python train.py --norm_eps=1e-05 --lr_mult_qkv=0.4 --steps=5738
Each number is 128 + 32 x the weight over its row's rms, rounded and kept within 0 to 255. Layers, rows and columns count from 0. The size above them is the row's rms in percent of the matrix's.

# layer 3 attention output (transposed), 288x192, rms 0.0791, rows 24-31,56-63,88-95, columns 96-191
size [ 92  96  87  85  90 100  95  83 100  81  84  92  90  94  93  87  95  93  89  87  99  95  90 107]
[[102 168 133 117 138  59 165 115 117 100  90 144 156  91 161 159 148 139 143 130 126 169  87 127 135 128 149  85 124  90  97 179 111 155 123 124 126  94 128 120 176  70 150  57  91 102 133 195  91 156 165 177 123 170 108 154 141  81 104  65 105  89 114 175 153 126 140 136 107  97 167 108 161  81  93 125 107 126 113  85 125 141  88 140 129 129 102 166 155 128 105 147 125 127 150  95]
 [ 91 135 156 150 141 132 129 160  70 134 132 136 100 133  83 124 119 121 109 107  84 116 147 131 130 119 139  76  89 162 117 167 156  84 121 117 131 141 156  84  71 151 165 125  73 169  96 126  92 141  88 119  71 131  80  73  94 172 103 127 124  81  56 118 161  97 107  75  93 117 136 125  89 111 168 169 126 112 127  70 165 127  94 104  97 142 139 143 143 113 110  64  88 110 119 158]
 [117  87  97 124 135 116 165 137 148 103 146 117 145 117  64 200 113 114 108 148 105 117 137 150 146 124  65  78 132 110 102  89  88 136 123 152 148 116  94 151 168  81 108 141 107 139 101 153 118 151 158 113 150 132 113 129 117  80 187  92  91 139 206 151 115 162 178 123 114  76 156 131 131 100 156 124 108 126  81  85  97 113 136  98 199 112 113 157 146  97 189 142 156 143 121 143]
 [115 139 164 123 140 132 123 107  86 155 126 123 122 150 221 209 121 147 130  96 164 142 140  83  69 132 136 157  34  99 155 117 170 129  94 101  98 122 115  91 158  82  60 172 124 143 106 182 200 121 142 136 102  83 118  77 142 131 114  99 166 162 141 131 169 130 218  91 155 189 157 105 169 116  90 132 151 156 212 110 146 147 103 123 158 137 150  95 122 154 111 127 131  89 153  55]
 [ 98  95 114 143 156 141 129 113 166  90 155 189 141 159 126 150 162 128 108 117 133  96 133 142 102 100  85 212 152 115 106 116 132 133 107 176 128 120 123 132 175 112 137 151 127 117 153  61 149 163 178 186 160  77 122 125 134  87 158 187 167 134 199  65  97  73 144 158 126 105 133  88 131 113 201  94 171 166  74 126 157  99 221 158 166  99 116 153 122 110 133 144 164 160 126 168]
 [162 112 116  80  98 132 147 166 124 125 156 210 135 116 120  71 146 158 156  83  77  92 108  72 116  94 118 107 167 179 120 145 155  88 157 136 152 147 130 111 120  57 188 123 141 131 145 128 160 150  95  88 161  94  90 183  87 126 126 139 151 136 150 137 109 114 147 135 111 140  91 129 170  81 167 150 105 135  93 143 175 144 157 137 161 158 133 139 122 145 154 110 152 135 107 138]
 [134 147 143 156 102 101 125 116 124 129 106 141 182  79 176 191 148 157 144 139 208 131 140 136 105 123 138 167 143 113  80 153  73 129 119 102 133 122 103 117 127 102 129 128 118 118 140 151 174 142 141 146 155  93 163 127 102 121 113  40 108 129 174 152 108 125 111 130 154  77 133  67 144 111  79  53 144 164  70  81  99 160 170 117 145 110  73 129 107  89 148  85 129 101 172  59]
 [139 143 154 134  89 102 107 149 138 134 125  92 171  75 112 132 162 149 106 140 162 168 132 107 139 151 171 190 109 199 150 207 103 197 115 125 162 164 125 114  84 135 148 104 136 163 144 108 170 145  99 119 162 122  95 152 159 159 142 151  84  71 102 143 134  84 136 106 122  95 205  94 124 110 115 115 186 146  88  63  78 103 131 141 106 132  96 132 130 144 133 100 123  46  93 157]
 [110 116 144 143 143 106 184 108 104 127  91 101 159  78  38 135 130  91 102 136 132 177  91 149 158 123 212  79  96 119  64 143 137  38  71 125 154  86  86  96 145 128 149 139  84 129 101 110 138  98 138 165  79  90 114  53 121 106  96 116 101 148 154 147 156 133  84  76 126 143 108 127 133 163 171 150 114 104 168  52 156  91 143  60 183  94 158 191 114 165 156 169 112 121 117  74]
 [118 167 142 133 146  99 118 111 130 100 129  91 134 149 119 152 154 176 105 125 162  83 172 115 149 158  21 163 106 120 107 132 149 140 133 157 120 165 133 184  89 148 148  99 110 185 131 201 115 146  70 122 147 114 163 131  68 102 142 123 153  84 170 153  99 145 150  89 138 108 166 107 102 139  99 102 144  90  83  97 166 178 114 175 132 148  89  90 143  80 207  97  87  96  73  95]
 [ 97 143 110 149 222 130 156 146 111 101 154 162 106 106  66 157 113 110 138 157 113 105 119 176 107 123 121 119  77 125 122 111  89 111 126 148 126 116 110  82 174 128 105 150 132  84  75 126 136 110 159 145 105 117 122  89 126 127 214 165 124 151 165 145 150 131 105 125 120 167  97  68 147  99 151 127 132 107 100  85 153 146 146  80  77  84 155 142 104 169 168 129 170 167 132  96]
 [ 88 152  93 183 136 174 109 109  99 177 123 121 160 183 142 162 129 115 144 138 153 164 112 121 107 118 131 144  44 151  53 106 160  82 115  63 147 168  97 122 146 108  86 166 103 148 181 151 183 108 127 128 114 134 128 106 137 145  84 101 135 118  95 133 142 144 167 142 152 167 155 152 155 132 163 154 191 138 203 116 121 125  55 128 139 142 140 102  97  82 132 103 148 109 218  86]
 [124  98 101 126 130 106 113 124 137 113 125 176 127 145 131 121 132  87 122 168 132  88 133 102 123 102 184 107 136 139 138 164 141  95 106 130 110  97 108 102 139 135 147 159 146 140 100  53 107 160 126 187  83 134  74 104 120 119  42 162 161 127 119 158 188 154 130 196 113 118  96  90 112 137 156 110 119 115 167  98  87  99 157 120 201  93 119 156 166 181 121 132 143 183  69 194]
 [165 150 143 111 127 140 169 119 131 152 140 183 165  82 122  95 122  95 163 104 138 125 113 124 134 134 181 152 142 175 111 159 137 128 120 161 140 140  71 116 109  88 153 152 131 113  76 156 154 109 108  79 149  78 134 132  95 136 170 133 158 160 132 150 108  71 147 100 109 135 136 140 196  96 168 134 111  58  90 123 237 135 157 131 149 107 115 146 114  81 187 171 176 141 107  72]
 [ 91 103 111 137  79 162  97 186 114 128 115 152 146 100 107 130 138  59 111 163 115 182 132 141 146 144 203 107 119 153 135 120 137  89  91  51 135  96  93  79 141 108 108 161 130 119 106  96 164 117 125 154  90 151  88  91 155 137  61 101 123 187  88 129 158 136  96 173 180  92 105  74 145  92 150 103  70 161 232  82  78 100 172  99 161 155 154 149 126 190 118 101 158 122 103 140]
 [128  91 139 109  78  83 126 156 155 145 132  51 176 106 138 181 126 132 109 143 157 154 132  76 127 116 109 105 181 140 185 182 104 125 131 134 172  97  88  44 116 138 137  71 125 142 107  64 141 165 120  82 165 125  60 136 121 133 163 121 123 100 188 111 203  68 134 133 165 177 114  93 109 105 103 156 164 135 118  98  31  71  89  64 133 144 133  83 149 196 122 114 115  92  94 160]
 [ 92 124  63 133 129 144 202 174 123 111 139  77  65 126 131 145  75 122 123 136 116  92 120 158  94 121  79 127 127  91 156 109 164  98 142  79  75 117 157 111 125 123 189 150  92 127 172 155 117 190 135  90 179 137 132 127 126 118 174 133  71 130 161  97 108 143 150 126 120 108 156 119 176 134  72 149 102  99  88 155 187 128  95 143  66 183 203 138 136  87 100  72 176 155 125 151]
 [115  98 147 199  93 149 118 145 122  91 110 194 118 111 150 166 103 131 141 122 131 130 134  52  73  92 143  88 151 147  65 134  68 101 115 154 128 111 137 143 101  93  67 174 106 103 152  83 121  75 130 163 183 133 107 138  93 130  71 134 128 159 169 106 140 109 103 134 154  89 145  68  94  71 147  67 151 106 113 148 135 133 186  81 138  97  81 107 163 125 123 161 171  78  91  97]
 [126 167 134  93 123 125 185 102 190 158 147 144 148 136 124 125 152 170  92 207 111 123 132 159 130 138 143 128  93 122 130 117 184  72 118  82 158 152 154  79 128 123 126 124 124 110 103 171 166 168  81 123 129 188 133 113 112  83 165 129 105 129  99 117 179 104 137 135  91  98 118 132 230  94 132 122  93 110 111 114 150 114 190 111  84 181 143  97  93 152 125  59 144 137 154 138]
 [126 181  98 119  71 177  92  82 122 150 156 164 129 204 101 134  93 143  90 184  91 170 142  99 150  80 106 124 146 129 106  91 118  69 132 176 126 110  90 128 107 118 116 118 137 140 180 111 124 135 120 131 133 137 115 151  84  47 157 182 175 117 130 160 148  93 109 150 144 131 168 108 166 118 138 112 138 116 172 168  97 122  96 145 122 173 129 122 129 153 138 100  89 139 146 126]
 [144 132  51  97 151  82 154 146 122 107 117 106 116 132 163 136 103 136 145 109 127 111 114 168 117 134  98 156 114 134 152  72 148 125 172 104  96  94 111 198 130 118 118 153 131 186  74 170  92 163 112 174 104 156 113 140 129 153 140 124 187 118 158 145  93 173 135 148  94 105 131 173  80  89  63 165 100 151  94 122  82 122  92 199 127 129 142 156 163 114 111 131 122 195 121 176]
 [126  86 125 115 153 171 153  86 159 151 149  94 161 113 137 193 174 194 115 102 130  80 173 129 137  79 148 110  76  88  43 159 151 150 103  86  96 132 148 164 161 179 152 145  79 111 163 123 164 153 116  73 120 125 151  79 157 142 126 134  71 172 109 118 126 127 116 127  87 114  97 122 189 164 115 151 153 102  69 117 127  99 135 124 156 140 111 136 149 150 110 132 124 114 142  66]
 [ 95 139 113  48 146 131 142 171  88 118 114 103 107 124 119 113  96 107 101 121 105 130 132 175 129 150 103 138 123 127 209 104 189 139 120 105 110  99 107 168 122 181 146 140 155 159 106 174 128 138  94 162 155 142 140 165 139 128 207 125 152 154 169  95  77 164 119 135 159 128 137 188 110 155 137 135  88 110  99  98 203 172 122 183 107 131 177 105 122  71 155  78 146 187  97 189]
 [135  88 110 122 145 147 143 160 114  58 101  61 134  97 167 124  72  97  95 145 101  84 110 131  81 122 112 139 118 117 176 104 144 146 117 135 126 118  98 116 101 152 122 107 155 142 103 124 144  94  91 154 175 127 104 132 184 170 163 122 127 153 180 128 101 164 138 162 164 166 137 172  81 138 117 161 142 145  81 126 143 123 150 158  93 112 121 118 150 128 100 187 120 183  95 154]]
# layer 3 attention value, 96x192, rms 0.0451, rows 25-31, columns 96-191
size [ 86  88  91  89  94  91  92]
[[ 87  87 157 107 164 136  92 138 190  88 205 123 118 155 127 106 107 133 132  82 107 118  75 144 132 122 211  49 136  88 143 117 124 121 148 138 154 104 135 133 114 148 133 136  60 119  46 136 131 118 127  67 101 100 151 127 191 113  97  85 160 112 140 164 157 147 142 116 181 164  89 181 147 174 117 117 125 172  95 140 134 126 160  95 117  98 145 105 121 102 162 143 189 120 135 160]
 [102  98  49 179 141 139  93 116 140 138  89 114  68 141 131 115  83 138 152 117 125 131 143 114  76 115 134  79  75 113 110 159 124 115 153 146 133 177  90 142 111 128 112 161 148 148 144 104 109 111 128 124 145 143  94 105 170 188  58 180 130  71  81 134  72 104 100  94 192 145 173 125  72  81 103 144 178 163 136 180 137 151 118 133 122 108 126 157 143 152 111 154 145 116 119 142]
 [118  88 120 125 128 131  98 157 107  49 116  75  73  86 108 108  69 135 143 146 140  72 182 139 136 124 158 116 133  76 173 149 158 135 114 147 103 108 154 134 184 118 123 128 129 120  99 100 131 140 156 162 148 200 147 139 155 125 108 117 111 152  84 142 121 113 110 136 111 110 126 141 128  98 163 124 156 120  83 167 130 125 127 100 124  87 190 189 153 165 147 112 141  64 137 118]
 [128 152 150 181  98 117 166 125 117 167 137  85 183 116 100 146 156 136  97  83 130 171 167  93 145  98 139 136 100 109 143 122 122 163  94 105 126 140 126 178 119 106 130  91 132 139 186 119 160 117 118  93  92 112 154 122 109 131 140  63  50 183 178  83 124 137 106  95 183 146 189 124  88  97 136  66 161  71 189 150 119 155 113 101 109 121 141 101  87 162 132 113 121 100  98 150]
 [ 90 166 135 127 151 141 102 106  78 107 192  53 111 188  97 102 127 107  93 156 156 187 106 133  93 186  85 123 157 151 152  95  96 102 162 160 119 108 153 100 118 126 137  89 156 138  68 174 137  96 189 162 134 141  89 113 118  93 136  98 157 100 150 113 123 204  85 146 160 168 143 170  70 138 115 166 134 137  55 125 127 122  94 131 137 150 115  55 100 143 122 168 123 147 109 150]
 [186 123 137 113 134 115 164 166  87 143 146 182 119 183  94 130  95 137  92  89 171 168 157 116 159  93  82 124 134 106 144  84 121 136 123 166 119 135 161 207 181 118 128 131 131 134 114 131 107 119 104 128 136  82 176 150  99  77 165 106 102 105 162 197 129  99 105 148 129 126 164 133  91 135 142 115 123 132 151 154  83  96 109  93 132 104 164 116 111 152 103 116  99  90 198  94]
 [144 118 141 129  97 156 167 127 175 136 147 159 137 175 153  87 101 111 144 123 153 111 139 198 157  84  96  89  79 138  91  90 105 117 187  91 121  85 145 189 108 123  71 154 107 112 124 137 120 149 126 121 122 195 179 143 123 114 157  97 159 106 106 134 122 146 122 113 113  92 132 156 135 120 118  92 130  79 162  89 149 194 118  95 164 131 132 163 145  90 164 113  93 124 190  94]]
# layer 3 attention query, 288x192, rms 0.0515, rows 96-106,128-137,160-169, columns 96-191
size [ 88  90  99  99  88  86 107  98  87 128 111 121  98  87 103 105 101  89 113  89 144  88  76  95 112  95 104 103 107  77 125]
[[144 169  99 165 138 114 174 147 131  51 162 142  67 157 158 163 113 149 141 145 177 163 158 150 157 172 162  80  88 142 113 164  67 136 110 144 121 105 102 141 169 166  81 135 129 139 187  83  93 172 120  99  92  97 186 150 125 133 160 170 127 110  83 189 172 108 147 135 142 135 177 137 112  79  99 134 132 102  91 158 128 167 132  94 102  95 189  75 130 111 170  94 165  78 171 116]
 [104  83  84 159 105  74 157  94 163 144 112 130 129 127 124 155 163 164 140  88 111  97  77 130 106 127 130 117 153 169 145 181 147 138  57 118 134 136 132 107 113 142 117 153 162 152 181 131 165 165 115  87  76 108 129 187 167 149 105 161 139 129 148 119  91 137  78 110 139 115 119 125 182  98  89 124  52  99 105 223 153 101 122 129 137 143 131 128 151 166 127 126  85 138  97 111]
 [132 135 128 157 118 120 136 106 156 160 127  90 159 104  79 131  94 173  94  85 125 135 119  84 116 150 105 132 120 133 132  55 131 112 121 117  81 149 103 142 170  68 160 164  77 128 142 117 178 136 124 136 109 165 111 121 139 148  90 141 142 173 196  43 203 112 127 125 185 103 115 134 147 108 131 111  89 136 128  93 104  62 134 174 138 209 122 187 104 115 132 170 166 115 130  87]
 [141  71 110  89 106  94 134 130 146 148 107 126 172 195 134 139 113 126 113 108 114 117  88 123  92 166 109 107 136 140 176 214  97 171 147 161 111 173 113 125 161 150 134  76 144 108 125 125  95  32 120  93 108 123 139 169 128 134 144 161 169 172 111 131  72 165  98 122 141 185  53 117 124 105 126 124 144 139  79 191 126 133  91 104  79 148 120 175 163 142 138 162  67 143 173 101]
 [122 141 121 113 142 114 122  88 110 146 156  76 117 104 142  61 110  79  97 118 138 134  72  98  85 141 141 145  67 144 123  43  88 101 126 138  95 136 114 165 171 132 120 153 145  82 140 115 174 144 199 117 119  99 111 122 121  98  81 105 143 143 125 123 187 132 129 139 158 146 145 200  99 181  62 103 119  87 150  58 134 116 105 173 122 167 193 165 123 198 106 141 120 147 135 112]
 [139 179 190 138 186 141 163  51  86 134  90 163  84 141 184 134 151 112 184 126 127 130 144  71 139  84 140  76 104 110 116 137 161 116  93 131 160 118 134  93 108 165 136 103 143 166 118 120  78 146 121  98 118 108 109 108  62 137  86 160 127 115 123 158 111 153 151 102 116 134 179 121 117 129 151 112 137 180 157 103  92 182 147 133  83 122  75  68  62  47 130  79 181 112 160 113]
 [109 128 131 175 167 166 112 145 158 143  86 142 179 110 144 135 142 180 146 167 125 165 120 146 147 102 114 108 109 116  58 176 128 105  66  88 124 117 151 110  98 100  89 135 122 178 121 137 148 230 114 169 136 133 105  89 113 116 146  96  88 137 129 124 133  95 162  84  91 122 185 135 133 169 152 170 152 131 115  64 118 114 137 119 144 174 105 112 113  55 101 108 165 132  86 141]
 [127  66 146 129 145 114 139 122 124 159 179 128  65 107 156 101 139 100 168 120 124 140 104  95 122 117 182 156 131 128 104 182 169 100 128 107 147 122 106 121  96  54 161  89 124 150 129  76  71 142 126  71  99 137 143 111 125 185 100 152 146  90 105 156  89 131  57 116 116 161 104  92 115  91 109 146 198  94 104 132 133 141  79  69  99 106 132 123  90 121  96 114 163 146 143 124]
 [172 135 102  89 101 112 141 104 145 113  74 141 176  85 234 160  66 128 127 142 145 143 160 132 111  89 135  87 175 130 138 139 112 150 123 157 107 190 138 142 173 114 120 127 142 156 166  89  95 109 115 111 125 156 151 136  24 153 154 168 146 159 144 152 106 146 128 165 162 115 188  54 139  89 174 114 143 206 123 129 138 158 200 150 142 103 127 120  92 116  85  68 173 105 131 120]
 [139 118 144 118 109 172 131 119 154  92 130 157 216 120  67  96 108 179 103 127 139 118 166 150 105 164  60 136 206 117 180 106 128 135 155 147  76 120  97 127 162 168 110 173 124 103 114 126 174  81 119 175 137 180 118 154 138 111 175 122 130 164 189  97  82 138 142 127 194 151 162 140 134 134 130 106  57 165 149 114  94 115 165 206 170 122 129 141 132 127 122 168 123 141 113 138]
 [112 121 139 102  87 183  97 109  78  62  97 150 196 189 115  84 167  91 152  40 188 133 138 127 101  91 142 140  88 128 144  96 113 128 141 170 153 138 161 152 162  97 112 136 134  93 191 106 144  88 132 125 146 106 144 162 100 108 193 169 138 185 125 122 129  85 154 115 131  98 140 110 146  68 132 161 124 120 160 106 155 201 168 136 116  99 135 121 154 132  51 172 107  66 173 157]
 [ 59 154 149 126 130 195 137 178 147 139 108  99  88 127  89 141 108 165 128 104 184 105 154 155 106 110 140 138 107  72 145  99 165  88 157 153  93 134 139 139 100 151  77 183  66 143  63 174 138 101 120 145 141 155  72 135 141  68 157 101  73 136 164  84 181 164 193  83 147  96 128 111 135 172 133 119 226 166 160  99  88 103 134 141  83 147 138 153 112 136 143 176 166 104 181 154]
 [ 91 136 153 156 119 145 142 101 129 132 146  84  98  90 105 165  62  91 137  72 141 153 138 122 107 115 113 120 142 118  98  94 188 114 157 199 109 107  87  58 105 104 117 115 102 195 119 154  95  96 108 141 113  75  57 106  88 158 165 141 104  83  80  76 195 129 144 114 161 146 138 126 173 167 178 125 143 123 139  74 117 133  91  90 124 152 155 123 142 135 102 161  84 141 132  80]
 [128  84 108 180 103  98 117 156 140 117 106 205 134 165 130 112 205 151 109 185  95 169 153  94 111 147 156 137 153 158  50 108 113 123 131  41 128 170 124 137 119 119 190 168 140 113 135 123 134 152 112 142 132 182 161 151 167  84  97 147 213  91 116 114  97 126  80 151 134 128 139 130 138 136  89 127 105 146 128 135  89 130 152 125 163 104  88 127 167 116  81  79 121 106  62  96]
 [127 171 141 106 156 115 121 102 131 157 142 131 109 129  89 113 122  78 115  54 121 127  86 157 175  90  95 109 149 109 164 141 191 158 140 137 131 161  84 139 120 147 136  89 124 150 186  85  69 125 146  60 151 123 175 160 109 127 123 115 116 102  71  99  97 123 103 192 119 106 102 126 178  77 123 120 125 112  87 172 113 132 131 119  72  82 135  93 160  88 122 116  96  80 116 138]
 [135  80 157 150 176  79 129 107 151 104  81 165 119 111 121 115 190 157  94 108  56 129 126 115 117 148  95 143 114 203  72 131 126 148  99 113 144  94 145 175 142 144 145 104 181  95 214 111 157 175 145 116 120  99 123 117 121 145 125 135 169 185 115 148 118 115  53 156 112 151 149 129 124 104 118 131  85 126 196 152 137 157 128  98 115 104 118 101 120 114 134  61  79 126 117 124]
 [131 102 153 138 158 131 178 170  88  64  86 108 142 151 199 113 108 160 149 126 140 127 149 134 133 117  95  78 142 137 169 188 165 172 125 169 179 147 162 128 139 104  72 162 195 119 194 171 159  91 165  86  59 127 130 147 123 118 137 120 163 155 166 152  97 161  99 149 113  99 104 119 117  23 113 124 180 112 103 229  96 199 135 160 120 172 105 177 115  87 164  85 174 151 176 153]
 [164 157 112 108 107 153 109 162 126 128 118 122  71 158 166 116 114 106 122 156 160 195 162 129 141 127 178 160 134 145 124 180  92 109 171  56  83 102 123  95 134 104 155 116  94 123  70 135 154 181 117 132 182 118 148 147 135 120 122 111 110 126 140 116 146  90 182 127 166  93 179 127 127 156 118 135  94 146 157 125 152 100 169 153 136  83 127 144 167 152 187 118 144 150 128 127]
 [138  89 123 156 195 111 167 139 170 104 137 123 110 103 188 154 150 124 170  85 141 120 141 124 148 126 105  99  91 138 135 194  71 125 118 134 195 119 144 140  99 122 120  86 139 136 164  75 107  91 151 115 125  88 130 147 122 139 107 146 185 114 142 162 165 153  90 104  83 120  69 153 112  94 107 121 150 128 140 233 117 171 114 123 108 126 129 155 119  99 100  67 167  79 181 134]
 [171  76 118 105 127 141 110 152 174 133 136 129 173 150 153 118  74 127 153 131 149  19 152 113  79 110 142 103 148 216 146  91 153 172 129 142 121 170 161  97 125 170 145 160 155 147 127 149 150  45 109 115 141 199 189 117 127 122 192 136 128 123 161 151  73 119 132 127 112 125 148 120 158  99  72 100 109 170 101 142 146 183 177 129  95 144 129 123 144 102 106 127 175 134 106 189]
 [101 154 133  89  94 166  66 117 134 145 116 126 145 136  84  81 139  88  78 114 127 100 156 106  84 132 149 130 169 103 144  98 159 159 155  99 107 143 100 114 145 160 111 196  89 170 101 144 169 133 145 186 155 201 110 145 131  95 148 118 102 135 147 103  98  79 157 109 175 100 181 146 170 172 132  86  74 198 146  56 121 106 149 165 142 153 137 109 110 125  99 175 126 158  75 140]
 [124 166 119 137 110 103 102 105 168 182 145 178 185 120 115 112 126 124 151 112 141  93 155 116 168 126 144  44  83 154 115 152  96 146  92 135 139 102  95 109 151 118  72 111  89 162 142 114 138 159 169 171 116 167 166 152 174 125 122 112 112 147 194  71 181  95 146  80 101 117 149 132 134 188 140 149  92 145 100 119 110 123 185  83  88 113 116 107 134  73 157 180 150 140 141  97]
 [127 119 151 163  99  95 151 130 169 162  98 120 142  97 133 132 113 213  83  91 102 129 124 138  94 149 122  98 145 101 143 164 159  79 142 104 173 122 126 110 112 119  54 106 149 168 148 142 144 188 132 167  90 176 109 103 159 118 134  99 199 119  90 130 102 126 145 155 140  74 125 191 103 136 131 150 121 126 126 109  82  98 117 156  98 150 179 117 147 117 108 152 115 218 102 143]
 [ 74 163  85 102 132 167 147 170 203  93 118  94 186 177 128  66 144 153 140 110 156 158 155 127 128 170 119 153 160 103 125 138 152 122 145  76 114 131 158  99 136  97 146 155 115 120 145  73 140 101 141  97 160 113 106  86 132  91 140 142  75 118 126 108 108 100  94 120  95 115 165 107 148  91 110 121  95 150 134 168 173  98 146 104 181 102 134  82 130 139 128 166 105  97  85 111]
 [124 182 134 156 116 156 108  56 115 142 133 113  97 114 114 172 123 140 102 180 108 114 161 111 115  85 186 108 138 128 130 123 157  65 147 102 136 116 124  50 118 102 113  96 124  53  84 108  92 116 142 204  98 183  81 112 153 125 123 122 213 120 144 119 141 167 125 104 154 103  76 167 147 188 148 140 125 136 107 158 116 132  99 125 110 137  92 116 185 119 190 136 123 187 113 128]
 [ 55 145  95 107 151 103 166 130 176 139 140 114 178 120  70  79 172 124 131 108 136 149  71 108 115 125 105 111 141 103  87 112 169 125 143 106 137  99 119 146 170 152 119 148 110 128 181 167 144 144 116  88 182 128 140  75 139 115 127  63 101 139 149  83 112  45 131 174 128  92 130 162  97 117 122  95 123  89 135 116 210 111 104 173 120 184 147 108 100 145 136 135  89  77  80 105]
 [121 130 135 102 134 148 143 159  90 166  95 127 132 125 140 123 137 134  97 129 207 161 112 135 110  72 101 139 153 133 116 194  88 174 193 164 135  90 129 189 162 105 149 149 154 145 215 133  85 136 149  97 150 116 140 133 145 162 179 111 126  95  63 185 121 150  55 167 159 170 109  51 119  89 110  91 152 104 139 157  82 109  92 107 126 107 147 136 109 229 114  97 153 140 181 141]
 [148 103 139 104 148 110 166 136 127  89 114 171  87 150 176 121 169  87 202 115 189 164 151  76 125 109 110  96  57 160  79 117 124 181 102 133 151 112 186 146 180 100 151 132 162 157 134  85 145 163 106  40 130 115 145 125 105 150 133 116 101 161  87 156 139  76  93 180 153 145 123 102  74 103 117 125 170 123 130 197 129 108 201 121 164 131 162 113 100 137  98 103 124  91 164 152]
 [102 117 122 124 142 103 212 166  90 169 147 144 136 152 134 154 153 133 147 129 171 129  95 120  88 104 110 118 128 102  97 156 106 156 160 157 116  88 167 195 123 125 108 105 172 177 178 114 109 135 111  80 157  99 113 133  83 133 126 165  92 125  79 172  95 162  96 109 128 144 148 122 122 107 145 161 173  95 111 128 133 117 106  91 109 171 154 136 121 104 157  82 147  40 137 129]
 [169 138 121  92 118 157 149 127 124 128 142 157 175 194 156 149 102 121  77 153 129 169  98  91 143  91  79  96 214 116 189 105 104  87 170 164 112 149  52 174 149 135 118 140 184 134 144 166 122  69 102 170  92 141 112 162 160 105 140 186 118 165 152 112  91 182  80 139 179  88 135  86 132  83 104 141 134 165  88 131  78 159  80 117  70  98 154 142 127 172  81 119 149 129 153 118]
 [142 137 137 103 108 154  67 117 203  91 104 138 158 105 130  66  95 102  97 126 104  79 143 140  84 150 100 126 165 166 156  82 133 120 107 161 103 166  76 130 122 131  68 194  73  99  94 149 183  82 141 202 174 165 157 116 137  81 146  64 134 164 145 127 133  75 155 104 143 116 137 139 168 173 133  97  56 194 121 116  67 124 149 149 169 109 128  99 108 158 108 179 103 202  91 135]]
# layer 3 attention key, 96x192, rms 0.0524, rows 32-41, columns 96-191
size [105  74  90 103  82  89 116 105  94 121]
[[ 90 145 178  71 140 136 144 146 121 176 175 106  91  98 116 140 153 137 106 178  77 109 100 166  53 142  97 152 161 110 107  77 144 168 139 137 124  95 131 147 108 128 178 105 137  72 150 194 136 135 111 112 174 168 155  56  87 134 122 127 172 133 143 166  73 124 144  66 142 185  79 165 160 156 112 139 141  73 159 151 133 112  55 150 105 186 106 115 130 163 144 102 119 159 120 146]
 [ 65 103 139 115 149 153 100  97  53 158 211 112 136 117 106  92 129 103  83 160 127 114  78 114  58  66  65 116 159 108 181 104 103  69 102  90 131 112  83 125 116 168 114 133 132 111 103 137 136 107 109 150 178 135 166 107 116 127 111  94  85  92 165 116 101 197 112  80 131 170 124 125  88 134 170  74 140  71 211 150 156  90 101  94 105 116  98 126 115 154 189 148 106 117 108 115]
 [125 125 117 124 174 163 120  85  75 153 178 134  48  87 196 158 150 108 125 164  90 116  89 149 120  96 141 140  72 161 116 163 118 114 144 119 184 134 133 107 148 205 166  99 208  80 129 141 116 116 141 164 105 113 128 101 130 169 143 155 165  77 139 187 126  93 114 123  87 154 151 144 145 144  94 140 147 130 112  90 113 145  55 105 170 139  75  90 100  57 102  80 135 100 155 125]
 [ 96 149  93 131 119 131 161 148 143  24  92  86 137 123 117  89 147 161 199  83 146  81 134 140 159 170 136 158  76 137  90  74 233 153 125 144  92  91 121 137 109 168 174 147 114 140 110 124 146 132 146 132 125 129 129 139 142 121 102 142  59 154 113  94 149 130 144 136 152  96 109 170 112 115 164 180 141 100 139 126 160 145 169 152 120 121 176 165 100 199 150 152 107 131  95  77]
 [136 149 122 106 179  99 154 107 116 101 103 151 152 107 172 110 198 120  92 132 155 167  91 155 201  82 154 105 139 124 117 166 189 120  86 116 184 139 147 157  97 107 153 129 146 106 153 111 145 132 187 126  93  99 112  86 104 163 127 110 116  90 104 158 165 141  69 127 169 139  90 169 153 105 125 149  90 164 146 161 100 164 137 141 109 157 114 134 139 125 157 116 143 128 149 116]
 [148 177  98 184 140  80 131 114 132 174 128 138  66  91 178 233 119 113 117 127 120 154 130 138  59 105 150 152 175 106  85 177 106 118 148 131 189 125 129 112 125 133 161  94 124 140  87 151  60 141 138 131 103 125 119 101 113 169 150 150 199  74  93 138 121 154 110 104 132 140 101  63 174 152  61 143 179 102 115 122 122 129  73 123  75 163  88 117 170 114 148  94 185 184 165 161]
 [150  94 109 184 110  86  93 133 131 159 142 110 176 133 116 157 118  86  41 186 116 126 124 155 142 133 116 115 179  89 134 155  86  79 139 112 107  84 120 161 136 127 101 144  83 115 174 107 120 117 138 162 107 127 126 126 107 134 200  46 128 107 154 159  82 100 154 159 134  86  98  67 115 217 110  82 124 104 126  49 102 113  89 141 126 118 101 105 176 106 101 117 135 144 130 126]
 [128 163  62 115 143  98 153 152 102 142  75 146  90  96 161 122 143 111 177 160 177 122 140 100 127 130 134  81  75 157 138 169 110 112 137 120 220 109 160 141  94 196 136  85 170 130  94  37 100 159 103 106  67 116 131 150 133 120  26 152 128  95  99 161 156 138 134 154 117 121  89 105 108 153 104 106 132  91 135 159 173 130 170 102  97  96 108 174 164  92 151  94 139 115 118 144]
 [134 166 126 170 144 112 121  99 100 158  69 135  91 144 137 104  79 153 107 127 106 129 145  52 155  94 113 111 114 144 125 154 127  79 130 163 151 109 107 127  92 109 107  75 141 184 137 117 110 137  83 107 156 139 143 108  93 139 150 162  95  84 144 159 121 150  89 156 118 164 207 130 132  55 204 209  98 154  78 141 109 146 218 123 136 133  87  84  78  98 159  80 168 103 134 178]
 [122 127 158  94  80 253  85 107 145 165 122 157 115 114  90 119 118 123 116 117 108 102 173  93 115 157  96 190 180 139 127 114 129 110 149 157  75 128 109  87 164  94 125 188  91 110 113 150 189 113  96 188 203 133 106 115 131 107 151 116 120 156 171 114 121 104 135 154 162 151 189 100 146 112 151  97  60 189 124  89 118 140 128 175 169  90 129 104  71 153  87 160  79 141  83 125]]